python train.py --n_kv_head=1 --norm="layernorm" --norm_place="pre" --norm_eps=1e-05 --rope_fraction=1.0 --qk_norm=false --attn_scale=0.125 --tie_embeddings=true --lr_head=0.00593 --warmup_steps=200 --final_lr_fraction=0.05 --batch_tokens=8192 --doc_mask=false
Each number is 128 + 24 x the weight over its row's rms, rounded and kept within 0 to 255. Layers, rows and columns count from 0. Numbers have three digits each. The size before them is the row's rms in percent of the matrix's.

# v: layer 3 attention value, 64x64, rms 0.0959, rows 36-63, columns 0-63
# o: layer 3 attention output (transposed), 64x64, rms 0.17, rows 36-63, columns 0-63
# up: layer 3 MLP up, 256x64, rms 0.243, rows 0-18, columns 0-63
# down: layer 3 MLP down (transposed), 256x64, rms 0.121, rows 0-17, columns 0-63
v36 085:114134127113134112155088085161183103133146140091130139162117079129166098104163111092113088144112156136123148114115120116093154141153147103152126085124145118116121144152119153153109138107159098
o36 073:124123094155123131144110121098108116096091120118145163115141143102149099112149169129151113086141126115124121124166106094145136116089134107125160154175145105151133162092165082153112152177126124
v37 081:126133145135116139103102161102135138136105129119091178079110124114170123104097127116143118136163120178126130153102158131188175143118138145098120118149142140104116074106112178143120130114132125
o37 079:141112136117128124147100100150127134145127130142149148122159091064095115083135113138126176094128141109158119111122133136127108160112183133087153148145175151079115121152117126107142170103123147
v38 100:124114141089144116093143126177137113164123131105111142140160125109128122105104165076166117133128120145119139114153138114146133141103154130075175094107134117097161103176163152124113105091140148
o38 096:140126097121132159147110121105081064131100140132155122110149125079120134115128100123136140164159135138138146086141119132175111141120173081161157171128155116102091152126154135141132127122123097
v39 094:105175122118141127108107122136157099101162127097109134169160157118138147121090143126165105144093146124106118114130099113101153150119115107111150081140165125119170111122108197117138153109159124
o39 090:130131124121163125173129127158112101136094133096128128124131117119135082092161211079156142118134117113102160078132099092128111129121156114142142136139125133131123151119145162134111147154147088
v40 121:152133097036146086191155143137142109109111161094092119118091130125143188143137101126148128109124112138130111152158130142141126117148128139138142137152129089131121131096138128127108124109132139
o40 128:129109128128130141087093164080117108168114113134163153103132131178107089136127130127084109148119114075124170116179131122118161113115148097163116147137149106132143111147129120110158126147164119
v41 092:135099150107132127120093096142144103148142164091135139131121175136119180116110157107164135182132125119116129116101116126096141153133168131078124116078132079130135081148129147146144150104123140
o41 080:148120090103117150157158164121149144140095135105146121139166105091139099128148093124134176140182104118127141114087108128176155154114150119138129120120122139117094109102141101098075156148141136
v42 080:099091129120146141153114155155098126149119146133129091118075139126111102164135144133105163138173111135097174085138147146127125133133170102131119080108119106171133106134145102167148143100149105
o42 079:142142093122129134126133114100102178122136139107137124129169147133133161131082055159107117110133158104125115134149135147105174085173130114132109177131110143128125149116134080119107135140099150
v43 083:142127116150077114169170125153098129109105156141139103095142102116112115155122129116110126083119130122180146114162104134122096089138178133206160133108151132126123121119114107121103126127130122
o43 090:112164141139131127137138131085091120135094099128117116104106122163103169154122141141151065116121166115096109119176153110100183094150134106133105138145129138147159170145142116143123100109117141
v44 076:139109128114167150135108124149088130181111148124127123083111129140135148154116156133101174166125080120159163136123129109127124180147141105095128113124098084092137073132139102150113120122118148
o44 076:134150089100098109156136179120148101119113101149130112141176123116141172126078060117106117131115136129152102141149130158122202131143125126114126155111157121132125129112123122099107123139118160
v45 107:095101168158195140133157090103192096150092135132115100156104108154128137098128153097099128117152137118174144148121105119114144129140119109100124150162112131146130147117136117128140102123164122
o45 120:130070158127107126120131136112157132139157120093118101122101144164120124119110135121140088122117102151144083173150111117112141179091116170150143127109159143134171111118125107150177097148098127
v46 072:107152121103158116087130158108146156094145145128151082091158146147113154116147135165115139139152109094138090156092126140115108103159125145116106133124088123152136151111121130163149064127163145
o46 069:124085135158133099110162120118167162148133160110062115146125144146141133149126112132113163134146087135152126163087101122159097143122092125144119126080116141119176078132101127152133138114124140
v47 093:131151136134129139140142104054151127130155120109091143117125142141140169096141107143136129128171161095124077126077142132148140139113083124120113154127164157164125171097118124130167124133121158
o47 095:155102146120134125093153112145176162149168133101137147145081123149119082115129160137107150101134105129167145155084110131134101162091136160133148090123140131136131063139116135109117118105143116
v48 105:132131103106137098127116117161117159110068095123095139149130122116099157158169155128165085122163108146105128175119110134116096194136119128141126127138141135105151092132129160106121142096101133
o48 101:178099118138094123121109158126123103119135104113128123102109177148141079150133101107155160138095120088112160080128163103121154111139193132114147147131151105146102113128127133152160149123129113
v49 091:137069150132125117123106096126185126139125169132172123146111147124114128106145145115114135147116135164129120138104137155138076085134163146093156177114108126127081136134098136136086119129161149
o49 084:091101143118090159136128145107137185153137134110083128131104146105138106134200102151137149146157086122170086165137138142170109118130131116124108130116126145111126099113121079142133129123119148
v50 108:080099123133129142098122157164105100101127112115117135147103153105101132130149178137144130128141176093100081100111140134125090140136112126100164126097154175136150135122090153146149104118157159
o50 111:146092124111152157147168115118154156126127137090107141129081134130133135112133152122160156115123121105126120095101130109151138080149157128164153170112117138186131084109133100155118139108119070
v51 142:135145084116110110118112145151111093138137155128126110128130141095149063130141140147135108140165106134145193098104166113093085090138169120167149116125146099127134144142145132107134151092146130
o51 149:079147113108112157152149111108080122127067170108142135109133131124144134156128088132156074109137162107107098134170146157120145112143158088132102153145137153152148159135144130132111113121124103
v52 078:114091129162117152098125088160097110154098099144147168133134136125107158145114128126139113132121123117143152152150108140100142190092094155106118150085149134111167118155107107100132182138142137
o52 054:142147148086135147128132158165137088092142131134140114100093145131150144127090142095145133160118128114094141113068108117153132151130125154099164134139102114153052147136149150113144132145094141
v53 120:125168126112113080144153155093134137105157140122108108099171142129126141098070173114127130137114119135123143127155149105135136113148164105145114114124127146090137113113153149115157097174062143
o53 129:127167137144135101156151115141096072183095105129123107127148099126138109137150153146103123110131150176124141101136139129105103147128162105142133113102118095108193137126134164112100138081139119
v54 108:127162136173123170127137096117120139147107100137111135096138109151137128136118072106101147090103153135133108127166093125170151134086079104093117127160121164127132151130113094099123150147143092
o54 104:157163166137137134098092103151125131098182102157121154136140114144106147099086169114129106134117129151127149143138108101112107141123103179095136104131124109111063139143135151134150087132125157
v55 085:131078167099136112094126126113163143135118127174117127127154129114113152140147113089105125113127136155144074159126141129169125086130099131096136170156081138160116158114126120122147089126118174
o55 082:140086131123121140098101153144141163124140133131129112126089126146124133112145119126101164165134079168145146164127150128165058152101121149145119088114130104097143082158100124129174118134124133
v56 119:079129109118157123147114102125123131126135161124146091140133112159162125088129130140107135179111124084169168116137110099112182115165155118096102080146139089116123128137138144163139103139139110
o56 116:127157115142158101169145152088134081099103127130140112165175131117151142151113156121131140094165122152123110154120075128117141151118090084140143147109128118141166137102109094117104121170102128
v57 129:092105135137101106120118106130124175149147141157190073106191120130098144153138125159085131128082121124135128114115118146132128117127129135135124101104116086157126152144124126168145101128175135
o57 144:108131134149153096121152146148121153104129148144061105111117153163149179125140128130107134117148102136140115165116084148151109130149074119145091141133107123121157147149093116121089140136090170
v58 118:125140150176087089157091118096113131136105104119159147113091115129159102110101134181128135135163132132136158124120158131131123127121120158138096178105106152168086147147110108082141142122128143
o58 108:104128153083157131102148091156157152105133118142094109075097118126120117155144149187170110099125141160135086145121137163108125145108125150112100134120117120130152151111120115116181153135108107
v59 114:125119123133123115150147134124139162153110126092137133119092135124141139130168125161135167140108132132085086120120149156143079098139123105119105170136099119162100175128129071141140081106166160
o59 142:126092122139113147066133115096173172140199152149095160121134133159119152129149089136127142142146110113164098149143119143146121118145101142126083116104112124145105089121113088141139132125127129
v60 140:131147146174081162121140111123103136142103153134121127111157132141128115103135115118079137171137115113170118170151128109189137082129165149108105122150133142152115126126095106086171106122130106
o60 147:146155110129152140132127093107129122103122146148163124151162095108122152151127131112184173107160124180136131140106116139126109126106104118098110091109116149096111119154109111149126097114093196
v61 081:147088133126116146127146118095190096134163147120145141129106140101104123087141125097124108110135143131113109101103176133149085094104139142091149168073115140120088158154152130116137126146130142
o61 077:108102139114105181110145099119114161165123166110156162129102141098133091124155097164098150147155124139164130142105138146173081140112125127155117123134121150110100088132139116123096114082148120
v62 087:163113125132086103131112163134147135118139124186133117136147140088119085149120136125112096105135122192133137101126177111160090091109143129162155138140127128145099112125129172111144163100104137
o62 082:116153115103139144146097121166069156119071133126145114091100132123152121114166126148125136113118139128120140119176193134110104095144162105135086127166133134080144154159128137117128126124126130
v63 073:128176135133149103130173113077131137118106134074093127128140110129133151071106118133160103132158106091164131174119102099121132095112132139132113152148129143149108124102136128087128084106137157
o63 056:135105175150119112099146093076143106164164147103138092152133118147076103154147144117168130131139141136142102109129108109117132181092152122124134112095167142111137111120120147135178119096139129
up0 091:102108132135128111142104157145145088157117126147097098140141164147108074115150133160105126142129124167112174115149133105124117135108120106164129087132156127061155120156109116113118103186127133
down0 099:144156121105088172132158110126134168103167113086157129140105129090145119170126121125161163126115132084150109091108111111150135123170123167103117121100116116134095147100146146134136139088116164
up1 109:111161179100116111130128098115125153120119078127135144146109107083199143151161142130120130124115149110106094154146119112137101113111179141131102143124123124120129149126128121074153168171139119
down1 122:140129092107084155129099145133128179127166119088100112145103155097187135140127146097132126096161124116152131163092115110156157090143127123120141111121133151080108135150121117093151163121140123
up2 095:151104138105149142110132133134105156137088139155123119135168129117147127145086122141105065177127124113117195132118102143112153099110129101183092149134117116159076117118124141138127140119114152
down2 075:094119144137125133150136095138098080109171143139163123166111126106125144134134142134146131110122115180073126126109148151109115110139147122098170156116114150146128094114151142143114097156153058
up3 098:095151141095109092144139118112160139109143104093104099102187128090127139128174125137083136175138153148132172164116141130140129113124108129158142146124085114128149138080125111104112156138132155
down3 100:133126124130116116105144106136146086136145139156111125132083151124132141147118104106149187124153161089105109110087119088070151134122145147128142151082096120121154123102153164143153150168151121
up4 096:109122118174099094096126125123146128084166155186159144174115157115101102145141123127116141081095137147133117122135109110144121153100118088130148121107141158140146117116124171127134166131086098
down4 088:168138089115155132135153153121146151124125123109076126132079128102183114069094156125146123138115123106133167136158112137113123162142110145161106083145148128155109151091113131152124116103150125
up5 114:151135144089144104133134121142137137175127088169181103147204163109111146131135121107137099088129137124140107156088088134109134114131136101144137137088133143127105101116123123151102166146126115
down5 129:103155132114139148109103088127113084130141166113117115111122099115117120130094132087113158167169101148169131123119148143155090117128141169115147136116129120116168120079096139131171141177142155
up6 105:054124116136132131114121099153112130151087106149145143108112149086122134139145138124129075177147140152115132135151159110143117134124140111149105113101129133084123131125193172097139110138161115
down6 091:152116098153109123113127172116104181134154111172145088127094187113065109154131127107114093138149133132120122118115126117157101123084162138152129142107120128145099125122108138155164108140144148
up7 098:090177145122144116104167109128134124110117124163123159107099095161105164182098110162135089150143106137124152087144126132123181078145124102140084144113128130109121136127123124148126102152133141
down7 104:108116159108111157147135084105154140115127075119119107141115109131164131121161095095151115158147129172095143168098145123167151119147098151108137153123151163126090121098117119103120130157094161
up8 104:152111149103107139091131130111154143163108120152119136139144129122110098169127136114135131132160097100176127096115120137145172057131142081149147165128158103147070150108123117143138118126149138
down8 101:110120132092117117154117138106121117148116112128136126168118151127152151118073116070149158133118077138149138107134160145133112082111165091124132181126151155151154162141122114102176133139107120
up9 091:111156161136152115140132109162133128162128146147092130174141145134093128114153152135121059106092144113101126159094140084111146159107137082109109137100151128140114138161140145135130092149098156
down9 102:166113146141137134158115171129147100128156123168105121109095151125080169105133137136129110134131129160087124124114120114076152128145147126155130103094176114126139160088122131155170128105083102
up10 087:134163101154130064110126101123113145109098131112088132152121163131132126161124153150177109091140149109134149107153179097166130130118133142143108137157132072077134134138118131145139148146104134
down10 079:111131135101169145129113121112152122128132127099118129137144124127109079101174125132168159150090096194108101190127147115138109107121091149123127082151148121165137083132148115136134133123125120
up11 091:100139128125136146144183106162131112135109098082137125125054114071129131175153116121146152117131117152112110159150156102105121164179112094115147093120120130124117134133117117155122116137149115
down11 095:111092098129149144146142095123147104099144095131125131146122134131094116136116134136155108147129148180154173130087137137151114160135144109124146056130105126115093184145071135155141123128111138
up12 118:117108147106136127142180088087141091118131122140123108138109154107118158145132132119116179126139118128107104108139129124170112153187161136124102112153140123152094077124135164095156083156130124
down12 126:134095115172106121113125064096153097173134110123124115147098127128111177101096170167135133088100109115134149089136123145119102131130170164144120136146161101142135154123116158146123117117128142
up13 099:100153154089129153156109110153109108148144089142137093128138110134112137140146111137162112148146125139116130131132093144118151135075091145147098144101180152129109186108134083152094150115106100
down13 101:138123130136120119143120144136098145135112182072100131110114137133155111133102125140102123102120139153139109152143142153122129119210132109081126152142099132066167147144119094112137142163132101
up14 117:132118150123144136087090133117149138137177120158133144160142124154103197111090118119108146148112100144122143142118125121147108126134082113071144128083147121122100116134109135141174095143088147
down14 115:113106145079126157138123165122130117100148108142118111084094129121137104159143124123154163133118129173161159142117137143128100152075142138162140080139144094097086117121130111131180139123118164
up15 093:120165160129115140151131157180130120139082105097085093128119152112166145138171121152086124159089133138129107169138098130162149122148106116121132104116143105106168133130114108086108119142159123
down15 089:141116135102105111154131133122136166157141079139129086146129154086121132170093093165095172111152070138144096153110162135136125130140113094134121101146153121099106144122109141123165155146132113
up16 105:122162116130163089121179106121118134140101140150170124116130138103121125155146088140110126154120094129086118142099174106135121137113145153123100120134079131134101103127106161135122202166143120
down16 098:101141153152126101117124089111130097151096109122135125104135112144105145138174156083139128117192092131156165103143154162126131113101156156092085136151103149126136102109123122108104151163135110
up17 095:121092150116138102159159107135126085128102125120095129130161105093129142113139122140127159167139101128113084102140146122142099127084121157096150156123156131134079161162142137094178140169117149
down17 084:102121122139110153119121130056130114101110137103148104117091139148152187118143121129153123149164144110114115146147089101101152121159091148149188123123102127108160121120127110144149170107107137
up18 123:171107121130131083149137118119112104094161080112163162184145109106111126137140104144118114136118115145134098152120131137143124094147118112126167140124145127077180135135118154127127125134063101